config.yaml
norm: "layernorm"
attn_scale: 0.125
bias: "all"
tie_word_embeddings: true
init_std_qkv: 0.036
optimizer: "soap_variant"
decay_fraction: 1.0
decay_shape: "linear"
doc_mask: true
Each number is 500 + 25 x the weight over its row's rms, rounded and kept within 0 to 999. Layers, rows and columns count from 0. Numbers have three digits each. The size before them is the row's rms in percent of the matrix's.

# k: layer 3 attention key, 256x256, rms 0.037, rows 27-63, columns 0-127
# q: layer 3 attention query, 256x256, rms 0.0415, rows 28-63, columns 0-127
# v: layer 3 attention value, 256x256, rms 0.0286, rows 0-15, columns 0-127
# o: layer 3 attention output (transposed), 256x256, rms 0.0449, rows 0-15, columns 0-127
k27 092:487497460509497508471545519456496521506491533474478462522515526463495498516515532501512499463522538510495541497490527483507478461468455523481521515517511433476506480527493543504539472502506485489529466478495476468458492511477530502490508463497507499461543478503510503482463517521505504507514520496534469488542413508544494513445520513474465531488508489539459503505510509465526541447497
q28 081:514520492479513453479484511528479475526487517503470478505456485539491507490477524519505498519511473509475519522561518486482536519466504474487504491494494477489500511465534537540517463536484493519509490523538489515494495511519500485525468498495553488510491484515507510487499458515490493492482542514529500489474520525508511508438492565499513498459487548529496505499506485501508510535505
k28 086:503510500499479467522484466505483529449466516523527512482476470548490522464482478510548490520507499449503449571477494515505504513464494509520489473517500464483476525486501523513515502536504484525506527509520450503500518482516459457474515514482491496442442490495497491486493485509482509492489498505519517516470548508488502525500494534522526534516457525517528476497463506515531537543524
q29 083:485501507535532476494524504532556509513520495486538517500496486534466506486474499469426489503497497506520528471517487499539499517501502479498477507559539505534496547492521490497468481504527516504489488504518500527504526469484511500460488521519517490447499486461484506491515520512509485498493524504525531477531558500516516485510540498504468481477484534478501540564494480432508494471515
k29 094:511544504532506507490527464521529474499525509455538509478466493513533532480545532481470492478488489526506472508502495478481515522530520515548436463490509427539500500525482468504461452492545477464529506500489497512484526478512502499480534496466495497490489515474558531479490521474508507487464543526511478502493519467512484474537478505520461487517523527487529464495472516492495487520498
q30 085:446484503501521509471494489498511487486487460508492486431449530508547523477515469525501488494507493490514441495515493529501484468539507505487497521476512479501510503493510488494509495481489494541500494503521499529492485469549489525464518512521543513491542480467485499468490504471512462533466513509516492483511503463542485489507501494500463504475481498524483470510469479534505498442510
k30 098:526481512553479499524465499490509516496451511538511520468453470516544475489510458490453475497478489487500531492510534520517441468531509512501533543501521521475521492492518479454507503501489438521479529484519486480465451488557458506466501493482499486512474520470544454506546510492509499519503472457491519474473533503518482477535514501498512478499488516542501475470487475520546491509514
q31 078:499498504492468471479498457536507484488504500493473491488460489494461556443496439508528488468516537508487484491465511526484451504458529503528512557518458523537466503473489504511496517481492555457481502481524493552498506475488488530518495476518499537452496458506467482505464451504487475528517533515559463540467525498455513460511484528508538499485500482514488511516502470522491468491496
k31 087:507481479505444468509503485521484539429522487523462481487495498443474501521436466501478458470456512543494527509513458511527497522531476484535504525505488507506521512494509482456476506508491535511467473473484524558498485488490457499474503517508503518506439499445451484511465513485501526501511537513520481510482512462544497504522533548515501509484501509509557506501517498476526510498468
q32 083:511466483510464513498523464472505513495508455498501485516509468521494519497552481480546487512451497492491520510494536498548535506515505588504469485550553476489528504498504494505511505505500493460493475512494548492498528496521513549515513535483544485515515470487503431545485487463524492515476494466514504546458501505499482472511494513491564489499460487505485484521540487476521516487505
k32 082:531469461560468463471524500473483531514503492518497486530534473484490536499511501501533480504502492483488497502514489486525492490516544502501540473530560492509531538462440492472486524494481509465519492501492477483455504526531493493539535481519465505452498473476450502516502509478506521486474474521523512525522496472535485476510519494485524506518513494502524500510517491437532520481512
q33 080:532520504504518527532506467458503511485462511509515493490509527500497481476504462499495492505536486489448505477483473527507501486483527510515488471506465494499522520542464487530461461495480512494501500501536518491499545475497497493502517452516517490513479493522499531525495428496489513493456508492505532515567511475468538471517496530494454552554512503493492484444515513484492508533513
k33 092:511503504454522522515503519510454466495463543492500532489517535513520507474508451517530537480520466524521506515460474458514512527526483502504476480520479498543518541499488476463485469493490452512497547541540459492485474512480520481501504487492521537520525476502517470495527475490493490507499487473491519528557484512487527513513516556528496487475437490532524500498510499526497449498512
q34 086:511497503547499471509498516483538502483538483491510473533479517478529482522455512507477465505505476476481500496513483519458479502492498449462494500499529494479483493486555529478505547512502482497476465481496484475511509503495506461523515528503482522560476531487484536464518494502512557527487464527465515530510482564491532490539490464527501565512462521496536511513513464460473534469508
k34 097:460508477493555505501490494513473531488524455539499492528468503506515462490501461507509508515516522498447484505472502480466486542453518514452486484477477563485459487522534502481457517477504474486499478539504533481501536460464471505493537495438497543554514500484545526569520475501535567497471508498517535483494485523510465505489519489432490508497495484487478472481495528458485513536478
q35 091:453525482487481475552487521497519506493480516479496490504480521490510520493510519518538446490480474502476502471502480520463504462507480485525487496519536504514548515467502514531480505483512485514545500476508522480521454510495470454524537474494500474520492518485509496529499504537514463479451467513528444457467531548492508479518547475509499506495502454457457515524469505506505475450522
k35 092:484532504473481537535505485497514480508540498503530508517515449540520541493535467516530470511510494507494543495503482491518467541504500537482522521516515500535467468475500525542509451504507501504529502523520527483493488484510487470500485490517516515501530507472525504483516510486494503520539508458508487471522472466494505502507523474485440487526536487481516505493520559494434452491526
q36 081:488450495509478456486520505483511504528503507507499509517462516494488493504508522502511521511528453523492522509491506569515471523482491459476499505463489492472507497492513491495481531489507502460466543546487470486508540493499526479508456510484496458498512498498522509466453501475483471519533493513505460469511525539524473463523470493489517520497481475497482494518481508507528511506496
k36 090:445492491545478501469501459483580492475530485493459523509497543467475477509502480476510496482518508523465502508529479521518490463485499481514511526493544486495507510517459529458508522526509468474505483535495424518503479517522498489495508465487495500474520484503489527493512494503502523467539483504503498518526479522543498517525515493498538501503492484517544499466480513504540499532479
q37 083:495497502530492496513540512518493512496496494473509485524493474566535519518479528521501503494504527541498529475529521501531539512492521472486564510497511495566492538494502531504524463526518510476466502505522498541505496483501544471512511494483460470507505500503503528510463523503481524509487481465494539535524461496506529521523498469574450485502506537542474485503527504500520506498512
k37 095:472509503492507490487506540519498495463491526478517495512494491499504519472484502538514536516522503529528456487521501503505475508499493529441524493474532481468495459525490502551513456510521534488493476517502466551484520452493515493512524525444504519464561469494475513509489455496522475518450528444509506536462499519508491516479526523531556495499525472504453530514449493504506484521501
q38 085:493524554521519449505499525477515539499510471463517496495509518524469519562495493448507528505491496487524523480539547479523502480494467450573528500490476493480504507503504495519533485464531513485486503508535539492472512489477456496504531528495539477492524508486528489525511491451493484503494491456493448499477487504547503519498493503474479502518454535486505530524517523511476533521526
k38 092:503503441509515485449416524524496497513491495489530491491474478522451506506465506473503516485501465454491451493520499491501516459499436519525517499494497535491503505509491525506498528530482449478524468482492522481448485505474505518517520525498488485472510501514511481538530441525496502461537512496539449473503513515469559476474483464509439512508501510474522468500520507471494488485547
q39 087:491493513458540513501510496514492488473522521546499493513461476485471472478487494506479482488475466489521517483525489502513561511474512512523559520469461464484464516480492495501465464495514476510505488491545477538514526488563489488541445521530482513489523514514480452494523531466537474506514524559548462528505498468534523501461473493557531479516489555507520500514493529494518503495476
k39 093:512505493484501446537510531476534479495533504507522489524492521508479444454517534502527447529514473525500536537511467514506509504492488482493470537473473488496528487475552494468495531469519478470444551460511505540505519471504501503493491520541481541519450508489463483483550481491540462543520484570518528496479503466467482499460491502531483530493518527484488499509507519487537520510533
q40 079:536479545517461501516469471527496549526504497528548488489520514519507472483529470505488504517502475485516499519501498510506501523514495506499485502470469496509531495483474530502507563528544502446499487491496460497492475498491526532494496500500440499530479501458503483502514487501471476481537457488543451498540492494507529479475484458471471510484476489471464528479487498461469523500502
k40 090:542510531526517497527462483521532541485488533465526491474526488467540488471510495477537552459495507509518472482482484519531503500492531461473478521452529490439494508529510530476486524489519491501488467519507499509530482537465501538456522490502520506473555517504482490504501522481489509450482491508512512532522517469481525528479530490494519513499530505510516525487482542474499516546492
q41 084:472498478526527493541576540530501467539516504484509472499477478524499471535500536469476477473499477495517462541537487473471463517509495508509510510542508496491483504520505516535494479467525481538519472477441526493463504485477483476498497471483451531492512492503455514493493533490540481456491485496513478498540516505504526495513484472499512470537523528537476483500506467520506535517515
k41 091:512519522516486476535495508488485495483534510508534449456528519557512451547480498485501470472513522523501502479484542465510499504465519500515480481523493531514482499481500535469517493475511487476518462431507518471499516444523511497486499526504497461510546514476455499497547493482525517542496533494528490467476527511464528544572477500535463482494496513552468467498477530511509515535518
q42 085:478533496471496459491495527504457489481549479521532547519510459498471523464519503493501536481489506485488545514521543463473533452474485508521513432463500490517477509511430530498472486479508505506495530517506473486517526510481467489506537457495484506508495488528447465487499468524466483504496537510496484542510500521466475544482526507509501506503489498444515499508513489508488455492535
k42 093:467498501495495486473491484499499478532510493523510524483499491518482555464455513496484480503569492500494487524470511470524491510497490526510523505505495498465509541523485511522506475543502511496519493506494467452505490472500535492504448519494520468522507463526481461477521502503543483440505506513533463520493537485497527529476539473461502532497499477499493517482491518487494466491471
q43 084:500541507539506511499483449504493481507501476555523499465510475505479490457480450526486521526500452464500463479493503506467494518496511502505526482484503516498504508491526518525519522494489509513459525506484482451470601481502530542486495494495490511474534453500508464521517489486547481530496548488493515495476512499462461528510510500438479500490481448472469501458445515497471494519459
k43 093:522524467583500490483517515500532485502474515476506505553510485478506504516490501459508515470498499552508530461527494483495501479492516515492531503546529469484512513494530506489512493539488491475529479525439470469449526545500521508479503528465468520498477497528517472521459555484521472512525513482461496505513459472483522526511526557512516457528499478518535496507450507485492481478485
q44 089:518503493500531518510524515521502470521497505477480494485508518476526517537512474497532504534493505482494492478468561511467489497500494517499480545523503478526542464533506457519480505511495510503500477520511527494493546447520491491478472492519437472494508507459463529488544474502507450575521525503509495504482528527512528470491502469472497487523488477517507501489455479490472491512458
k44 086:514512517484477515516461505531518481455495561518482457453492527493524527500487542474507494510486514431508491470539492489490541481497560473481504479509498517500517505493536531447511515518493517457494516530470537517514476521515516520487546501490479490503467486512527497482521491510467471497482496503502542513508512505511537470465475496467541490536498502522529488476504513478499522508477
q45 087:468469483470458486508507534469565513515466512495514480559509497496491541517498499460491508517506532458516533479486478503500528500509535475505497507511484512433473432489468442511492494513489516527503482512507489497500496494466508497502511524487531512506486519491502537551515480514478491483526533459538500506492504491522525491518504468514541517487477488488535484538504447532478532491506
k45 092:474530512457522503491487455502517514495514474474500481567475518494487481501505530454497496524462540496488516489493475496519516465481480473490477507507462469526464476519501505499459472530491530525488486543492493536452441488479529500512512506531516496502467501453495501500519519537524472526546512471499530541521534533550494441488476466512530504470505509540494502522510526472478508499460
q46 083:470508486452490488470497503492531460475504494523540502515513478500470484495487488544507491481497514490481508513473486498462446498478446481457550532505473499518514528498494514534485457491481495493532523485459475478528512455548481504497516523469491472480505521468527506531524453474495498509485513499512534469529519466489497494520488488512538491474549495490517482501536475507568548507503
k46 091:442477463509544515493495487501489512521498482539485517504486511494503522519453520514521468495524511539484472497449480473494487525513490450517556498535479495506513512510494526494514506453514488534512512540484505474479510478467455517475485530508490512496543505474476490500470461493511519506493526499491547475493529450494553496491498527540546469478513512508509509473493509502508493532461
q47 083:518495479480487495506583489531477527461496496463496517471470455535515490518467500511505522508523482557481493452525521516509542473528529502470532539510502469545473496523521466490463525524487538483547530512493482500506538487533504513537518482477505523531498499507528487453539493493446468528476504509535456482465477493482485475524487504514526513484518493483540505451433522525502469426460
k47 091:538513530526489474473459514518525513462507468509497510494513462487508506544470534504492519462533488519523513503523510502485492518538507560513481525456492503508499489534503516509516439515536537483515498497514522508499470526526421496480502496517530504475489512482507423502535516499451470516472473472481493517482521514508478521518488526454528541486464521470510499536464479482549509531526
q48 079:497485485514528503501494489516524445477490485523529506492502483483457512539497507451511528494485499532485521535545505530539544518495492457477509482525526550556514510486494473497545549523517460523509470512529533517518463505474486491471521467489557484496469492492471479516457497531476479502504460509534535468483482541475514501533493507465490529495492493524510499443487516474491498482490
k48 089:524492516481546494483513486497540475485556535488514480484506491477475509479505504505526546496489466505500493540561481491537523530528480472513448485525481524507501471506491476486506479546486456497526517510465518496515504504569469505478549517459477499500499480482518493468519512505499508503450501528488512483530469469527511512546504549498541492483474518488511474506439529515476508516494
q49 082:492553549439492537525460485514462513489488499507521505544513528540476500483442494499490548522486456525555521533459504494514515504478492547528488474510490522491474525495499536480530542452489517506495550500516507502489478519518477489498487442461468519528493503485540509479504520505504544520502516515525479516504438490521493536502488498540491550470489475520514514467503534491500473525472
k49 088:491542480490539483505499523485510537532475503490487520532504486558518438506490486513505505516477443546522472485498485508517477481460504500507554481486487531503524523480512503541489522485497523506506539534538477497493495527488473528493459496510470509506474473498532504476446528450510527492528525523455506527498495482538495504448489554507540553452517505519479467458506497492480485530507
q50 078:485506503506493521488520439504531519513513518462486508446480521442511486511482497522508519488513517496456495517487510560475526501506482499511497534473499502487511511517470514498475477496497507491524517513465514505506512493571492518514523488503535507498495469488523465524522445504512494530473468471536484427472448541455498470467451548488454515508544502530434499495489506469547498503501
k50 088:544541499484521509496493479504534474545478482504500477501490516498496507476497481470509520464478501495505483550487533451473443521498486476508538501494560487508542492493461509498465466458495467537452464468496489486516449496548503495502521494476495527459503535483491489520483508481499490464504492498468503505522446504518489517500500532491504487499525487498493538477480541521544529502526
q51 078:513527490502511538502489523482510488493473457475522504490458503505467517500501594536478553500468497516491509483518535487475500518476511507469519518480473457512518455494524486517458493503480459493500478500469526489488536496536491477489473531512474508468488534498528504506546509547449474518500495486542524470441499527496514474483548494498522488548491519487462502534513482464491530545479
k51 089:520580526486523484513468489506511478521507474452543480500490552514509525497509556533488512509505506497480551470468466507488475488492485513536461538545468479495482495485518507513488443492539465453518494494456502493515506482496534495485509502501506539509497521517497531461529500522483536507520503515498493506500527506515519469465489494515514511531515501529551508515459537462550520525483
q52 090:500480449493453448541509517474501516516469488507486518525480511533540490529529513520519503510470560556487511495483510495531517531461496526475502462476520502473475466448505509493481504505478478464486491518500489521520517479477533462490483510538521513517535497496478505524503484512495519509527520469496542476478537540486526502515513527525527493509472495476495467513540561498518528502471
k52 092:516509492490530490499512476514483508533496517472465545479536488471520515538550499524506502474495516475509486544487528511455540476506504507452498442486480462491419517457535506510507500483518537511507544534482501535497513526502520492488488481517519545485464448495506518505484515442519505459487526486480515458499510523516530546520493552479510453495500484489513511511520539489525504493466
q53 081:526509546504471455501497424488485497491524561490478485484473504463509533530506505537500508505506546473564542477516496493499470464490509499529479472519488502457517517527488486524497540467488519507494454445510457477472538514488495486504532533485539477494468516514509492471553518482516471523510520575495499467497468501513480513515511520490481469519496517517478543503471498496463542509501
k53 092:486547499479496473548475480470482506489489506511506436500496511479530515489462510468501492509495533467509502525556528510479525507481496509487514521511486497516501515482470537470469507468470483504521493493463505451477500476526503478538466519498539459522490535539481495469514506504492492534480519554468469469563516483504476479458518519501479478489483511494522460483487555474490500491506
q54 085:488506486492462472459527490505518484561469503501473504502514507495507504449484511504511510523495526537497500488483472502535491479475520509451488486459493533517485503492535530486530482471507484475492547500538498479516492453471507526479506513489531548485514516481532524466489476483489548516526475534540507553490472480453496515500526498466472504487497440500458483519501520524449509468509
k54 087:514513525507541509512552514488510526492469477516473505502468496449533511481478448519476538471524459505478500526519537495501488508515459533473521533487521510472480537479496521458498504539506531467504534534503498479476457510494471501516484504482530457469506537487527513499487479478489479500456479533513482500439454498467525513532508489458487508462504467508489451483490492503507503480506
q55 092:513477498511449475536570484478526492479481505447521487540541442511475480472512497512535474498493478507510511539462519457454510522525492504493477455450525472508496491513482468495488484505493482534533532509485485536479465554501498505545535482499540499504482483510491508506473478497489506481470520457490469514500480529522515492491524486548498492484487467494459516574460523493485485470490
k55 096:509494547504526477517521454488530484495497482499511474484505531512501523494471488505518478506491511468548499484490516522529489475535509491482515439488505473462515495502505510505474473482493527505498510464461503502499486536508432543498492508479511475510496516474472564536491475484459502521508484464502493497489522531515511490471461504473480501499499513525478572528490464474450487465510
q56 082:540476530443543500460461502499479542529518507494501503500493468467522523508485517512500499497512480459462495489509527472484461494493538528490459504543484497549489532572519510465502501497474456500530515488495515550514525499512478465479504495508417475482524460507486507466562540540511457499532511517481492547484537482483534502465476509449479483481455489487523512495485487507516500497476
k56 096:477518522468493481549511547520461471492501454508536483430505533495463528531478469534528488473506524475454521527465512521504451517489588500478463506491512487476482515515494509497504502443535495492490476512486471467487521489493464493513514492522464529486521453524507500487483491503493467516508492514500517515498509522512511517522516565484455515501443494489518511489514489476501500512491
q57 081:542541507540489478501545545515513539496559479512470526495473519485512494483499516491461516506530491473492487485467529485483486496531475489528479533461489487539497520488555525483472548513471486509524556494501485502511498509495482520477538484512523492486517483476486530515524522556553517489495544545535524520498587540497513503517448472479492499497523544503462524487463492495516478479495
k57 088:510531482477482515508496503520574522540534470498492528481497482513486502512511487508474493463553510513489498465472500524505515512507509491476505458488517487526499519469507527500503506516493489523518509489461539426502486500496503489501554522499535480514493527485521542524495525503463570482509504513506510504463487521495492545525494528439504487528538494513514503527447485509485480509463
q58 081:505504532525492533450505508496533504496511516493503509512509525473492489488529477482512497547477510472452525509513527443511521513526454471526501483528568519514457473517472476477488513452502467476505528464502517509471488529497475508488545490477532537557521511502513566507470493543503546490450551505516497508515516497504504507521494539522481470484508505476528499519474506471572529470475
k58 093:508530491511493522487516498512508477481490521470486537473451468515498451502529499496550521486499508486520511505478509502469530514532511499463520543483550474517488476517526505470526456493489564462485513435510569492511504486507520533464505525469502488524467495507467555506508524524498478484454472510481496481505481439474503491467460551513462499528517508510465508480527541535504480492488
q59 080:513481537492477504512497494467499464518474533505525497447504540503478483508494452527520498481489512546476511509524501508454525504443476505506525478540478491536511515515512509471495470511478513533513490524514429497496506517489511497564545514500455512507521471495479505502489552485504505528504501499531486480541470468509511502520508497512540540477485443508507539521507487508532513474443
k59 088:483532493549506473459524497513478506497523547459474455459475512513502541496481452530506499493509470555538517503538489539459544552536491527492563496534492493530483493513541505464496484453475498476542481537510474527537448502452477579499510524480492517482500530491539494485498538473489472512508490509506508514516488467529500484464551492479522500500498474523466517502487476484509486510517
q60 085:500527514507531537487445501488463484498503507491501495503501513494493529413500482502499496501441489494489442515515485511490512499525502463491519474523498531480474497455490516487515505505440451482499503480540522462547507518526491487450499485550470515512459477484520498475467488507508502502477509519476516496507508529484473472487514506496550433470538492519492482521494500502518493509529
k60 097:501518498494518547509516479525474523537527502508561506524527465511484482470469523504511525492513467509515546496462521500513471527507519496495530533528524509533493501483476495462480516468497491462473502544488481517506495490519524460511509462453474479503499513495503491466497512529490542529539501527534517522501508524482514493473546559516505495499548516517504486527540498470501549464544
q61 079:507495500521453515507514490447491490470561517463480482491531515469520501482490492442492507494468516479480488470497500496461474518495510514521457492498495496550508529478472559497478511522480495513490494447480542509453461496492513484513517520440551536483472463480525475529494523525513511503525475475537488488488495521502514460453503544500489476518511478515507478478545509498524481480477
k61 090:505514521519482514528489502483530460485507509467477516494507489436534528456506513500507542502479529482538479459485477459486502536504495506534495509514494523536492493488486474539491520478495502502505451477502505482455485479473464481523518508475498501454462490492515503527465500471571515504511466446490478506461520541521537503478515551514457507475496508499480522475516510485488492547514
q62 078:501492497494478510509469524475517524508506480450469496466498472484461544493531484457510524510479520506513520479495474489503502507501559552494484521477536487493515491512483500497468498496557501515488475472503477526527486498529539521437500483520542485487500508475502462534511495518484479488490487491453607518546476491545487482522496495510472527487506483513532514534511528535547520457469
k62 087:473469502517494543478516501486487487493494484502477478486571476447486505520489475531516494545534486460511506488517534501483525523515515457535542475501524520518499501532462522500494521517501476482496510485541484514490471507490518486523526469480464484518478502483510487519429456520552517468479513476504542504500502435489478501518497470503503531503502475508527494521514465491561503487467
q63 085:465529465543498451468469552504479472518525524491490518513516465459496461455473474504525483502504523493463470501486517458486533493516501491543532461511480516440468501500502490549478500541514499482463453485495479524464485469491533527540490514504469506532493486478552484514471504491508532493473477491513530485511469434541512466506454489505513483514488512500473538536500508512508469483535
k63 096:483455478527486506453510448514446513533475530487488565490524479478487462482489502502482511492481477499484485529479494490540495502471479500489524484514490480449471510522461478513480469526494524488460486479566501472522507497472508468488491507461521520507468534489531554526478499528473491530505526538501541477451540471515470514512461480547506531491529450499520495477517476541514494508458
v0 101:526495489531511532524508499490493488536527500527514516490498491516472483452508466490492524475485534543502508478519509529508488563547516529501514532526515467486462500493565526462520492479490506481462502515539476466493480521545522476482484501502524473505476506501529516539532536480469501517485453438526532477540523527520545522502530521503506475507513521503492471466495464486508519465511
o0 077:535525527503468491466429477515517512506499509545482486524484516485494519502495536478505455555512520462519512556473514481517515489445549509498465465506573521499502473499470500566503525473515493508486440462470520500497483459517519447498466518487508499487464517484500505449518515505486536463528527509508508514485472515519497508486504526506489506517490467533500519517482490511516520547510
v1 100:521504519556493465531520514479532482503530471480513545508456490535488475502524485508508522489550490500547508524492494512467514535496512491457563490527496511497492515512473465488478515525484462490482500453502463498516476493511516534504498521539493504555530545445524475552479525512544508537497494507559505495532483484495530493439536505507518456479507487504489537515494491526465506492489
o1 078:505507458452521494456502480504473498497524520542502498457516473497532489503478526508535487508482507532479483494527527474504498493519488550532466512496485477492527470487487496516536476494557531517512528509478539460538528556484504478478498501462524510498468484527547482496526497479499524519528509491465491545517481515510480499510501520511462518513509515502481539519487555499549504492495
v2 097:485495512456484531507532514511509497532517540464516500520495506461477476536481487512506511475487487536455501489477462463471567492488481534499482509522508579486509474502537510536506496527540521462513488476515537490502467491551449452466506472505504521512513479493464490466496488499523532478500459484517478461516508496503444469521513494524497479562500496517523531515534505523509545460465
o2 079:480511493498520463499501489503444494469485435480477521493520464526510490505522516516507489495486508475545505526520524530531479514518519517528492510545483449447449545488494487471518446449492511535523515490505475511500518510504522515524487534491499454508504498499546519513508528496439503488465531516518530524501520492532532527449472413483472531468503524491499514487484513480468494504513
v3 093:483508496518430512471475490534474497507453494479538514476511509448506507548491528482498481507484475469425470547497495524480505467502504493501502439494543489520522491492479524517527506460536482480506511503482450529479544546536486541547499491485518491496498528484466492494506513482516532507483485461491471471493519532480513495515552488499519486502512519485520505481502485535465477508495
o3 073:512516511485559511480515515509518514476514498464474485487525513510491476473500466524520528497501566525544517496526520516473506538493461536509490536518488500493461536474540507495513471500504507485513485496544546507546500489465509477491490489546495479538520506510500517482490543508493471467467532526504525520450470506521517516515454489495531515465494487518520491539502475462472505489512
v4 091:521530495476503506455498462543500515482546494488459515506490509500488494583555512488491501490490509536459527468500487453520493497554499511468517472497504497523526442449478515428477473483497472512510491522509512458517533490546495533488533476499542511497515529483474521522481462484518534497528532509492514516528496465484481510523515531480506526481516503523481495483491491531537482465513
o4 065:507462491504460502528492531451509503483487479510543489514493475528545499458458504561475460516519489545491491526517504498461529503510510514536483530526513503495488530570554477527528527507505520510523512489538507543464483530485462486526488476528477505486500471477556518481509545512503476483517523477518469507495520534471510499507485449536535444501507502495526496511507465516501486497538
v5 101:471496494482532480520460466483531517453491516495499490525519575549501490528485495534547469544466505486515514507480441539502515499511470488492500545487507472520517468527455507516459516519505495505484512521530485528472510505494465505466548487516481511465481463451495488497483507551477501507523511524476519539521468502495525489485498535507513475488523481524522456512516489502521536513497
o5 083:533510499555457488486533466454493470536511528508510520497469435471522516483534451476496489479505504481512438471518510471470502434504490493451502484478528551510475533498516480521528492512482502504501531464488497502527521482505509504519468511498498508480501472505532503578537451482521479472506504481521511504485510491490513504516476483504529517498497480497481533481503494496496502447477
v6 098:531503534461529510480534515501480535519528502511511491480496477441476508512475499518495519531455527519503441479493532479507531525505516532497488483536535528516514479512519494535501538447479502518513511538499490498511516480526449516451445505486471498523530515508536512518489534498498480508521460474509515481505515499543470553455480465478500504515500511499484457527494450515499472502477
o6 082:475478466538495514531481481518511514500464478535507520483552476533463492533509522487514485483506503491535573517502521531523466492495512468496468503474485484497531486484471522460457471497500520493503486485499468494486542477477543440517520543503506478476495500500471510489493485481491507538521553491492519484533463472496505449471535472495483520496469543481507538480500546471520521532503
v7 099:482478506513498470471486512524535522499542488508504477527511484477507504502525518521521520486530472484488481490487523472488485540475483496543540535481503494511532512493486481506523494504494514537500488486481489459508544543538554472509514486530472521507473488508514533500503536493516440501498526466528500492483526500505454486527512535525562517506524492489481457505500504537510490526522
o7 085:479501494479505525524526519501505526508495475472514481501490514525469516535513513508528495509497507512467542505501516521516496438505491471502474490472425458513506468533505522550454505507489493485515526537505464569493500482512496509527506556443479524480554520459508512508513495497489519516544526510518538520537503525512540494506497477517471479484500549480496553518472521452495502472502
v8 099:508457496515488511538467520510518528511487476471492490510568499500510482513458510517508507494481501480458489461499459500496487449504475544498474468480491507518554498504505523462496504522486514491537537521482467552478532496496485510571514529489495521489491484502501503537496467513491479547465499545494502507551499464484432517494490516516458457477482526502490469554490525515480508511518
o8 081:475554534455525480463519470488454444469478492447484528480488518498538509485540483463516479477500500520509481517517492512476489511464484499513519527492470503487455485526501503493511474481498487495502516497467533473510517518443515505471528492518484490496512522510467481468487470490507474479437495534506463487424525491500527480518494474460518521512553481491489539467524501510467509478497
v9 099:482462519503504505478520514481488477517517532495503541485506519475530503486472497502474496511560521497481506525505503535505529477519502578523501512510504541440499516487497531476528469526504475472460502492523504515538522496513489496521457542493498524519492454561497495503494435508527516500507532462496545472493495507474537496524484493484544479496519515509469472501514506468504470512488
o9 085:494479482486493508515538488496510520466471454472507459521492472533504513470481547527505489467462453489489475525494481494490488447482523463477478494486498490556483510492496479484495510451491502492508514548471500558461452530464478535503484485475541519502462522471478496499481540454490490481527494539470495526509489483533486509498462476513508515465460510508547476490501487479488515538525
v10 087:490525487540482473445494485509474521487480512489488497523482512462521504463539460485470507492472477505523463497484497522512496518565501501501518524498485516476477487524536468514527524530489457474480473506543499499472476511481525521504516485502497478493521492461461484501532510459542523514501536445512498460487524509509488516522512487441452512456527507515511514524476512483486486509499
o10 075:533501529461491527513493538518513527520538503483541480550506435531477499509506553489479466493503533540499537539513490474491501526481492436489503499513515498515496523471459539486503523500472512524546525503459473503500519508484456520485510535478505519553481504553492510484512538518464473498517477516518497548523480539503495490537519506554523503530498482524549491495534494510526523511515
v11 101:511498490515522470463495525470462524480513521495503492506503509503488466484544494548461504522506530468534464476545485464501465557503497475510537502521488453487481561514523486497516485496490497529530510532454513575503525474503516513485485496486525507551504461493469459481498517544505521517444492550454503499466489501481512490466530452492501484486522505450472505522514504521534516475486
o11 078:517551479454487490513514455531484459476493497498519471514494497504556541501484511496536486458434528512499523476500461511503514456480503532519471462493542492503512462493476490541486529497529516473478518475494520456467455543507474535516502471521477507499477539551524538505559462478530472477503548498508448517452506524536486517457499523492478545509509501514501514497501487457483473500510
v12 097:499475541490429499482495504484495507475521487461464496461518471493549483467508483457503496484523492523511536484505549547490503519483523515471481513487456500472511511518483496473502508504473497501495461485501520505561488521510498436489496468489488494486470497445467471490519451488464496507470439503494484501486549453488536537541490517502495514533535529491474508532479493483532513486533
o12 073:473484497487541489511468483498504490509473458503538492535484553520504515464504513536521560489482498505499462508526438500537543484471487539549485503495494487519484536476529535490497493469515499559491499527483514531467467451518518532522486547526505514505520486498492502495487511524492515475521537532525516523516481490447489491488521495526486479484494486518550447503529514495459484519505
v13 106:557538516504500517518492518525521565496510518550498474513523515538490510502497503514467476544479490498527485513503529529472514476524519520504480495502504502521498487532491514528520469509464511500514459497516500512501527497473473518514491536498509504473491483500524485474514473525491491541499522468496489518518549486491528491485458505497533437553533507481538476479487514498485494491467
o13 084:516497486515500511532478505502505473496512531484518505510478473495494479492485547491504476486508513534497498498506502436516517575526527478472503461485534525525517517469472489483486517502531555487497533527480479450448460506475515497497464437532487499520476497533511511540462511471518499523505480476500481474464444495499466485456491518520532532505457498511484508510505487479518523529507
v14 103:495481462486515533474471495483490494443503497521472525501504515535500509456505519554511507533483495495494475522555525515526585476525499480472514476477494534567460516516450525495525511494506535528514523517478496507453509509515522529483520505487456489471516497504470520499501526522447496541495496472546523446482489490515503470485517440493488524431476495494472476494454506466484513511513
o14 086:495500491516459478503506456509530481553499500479502483465508513479492517509487469466505507457500537495534509451479506497472454533520486477491505463509518526477540475504495495481508500549512518475470468498466526506494502470505486500494511515531514508528467508510496532514459475491547501507523496519484466535527502504466491505493488542463493516555484491449523549459525503527536507514476
v15 103:510559466502488496498519496524489517469537494502564466455500489475477496508530461450480518552507509489511545482496500504482492497498496506494520518495534510492551513513479485485513490458528546482500545497509451480458499473511502508510537540499535501545503509520485512468496506429551504496488533484549492498497507509504485558461452456474503497514470531508505488502467483550532502474474
o15 079:518517519545501504517471466476567535500515523525489549503493549494533459509503527540540477479511496517493481514514537497470518535508493444489496486514483515483475484464501545463527510527497492512474455528518515495493484499449489504497488463545505512470448504446503510511488500526494525490525494492464534495518497504511507437521529522537510539529503492483532534481524511483467483524533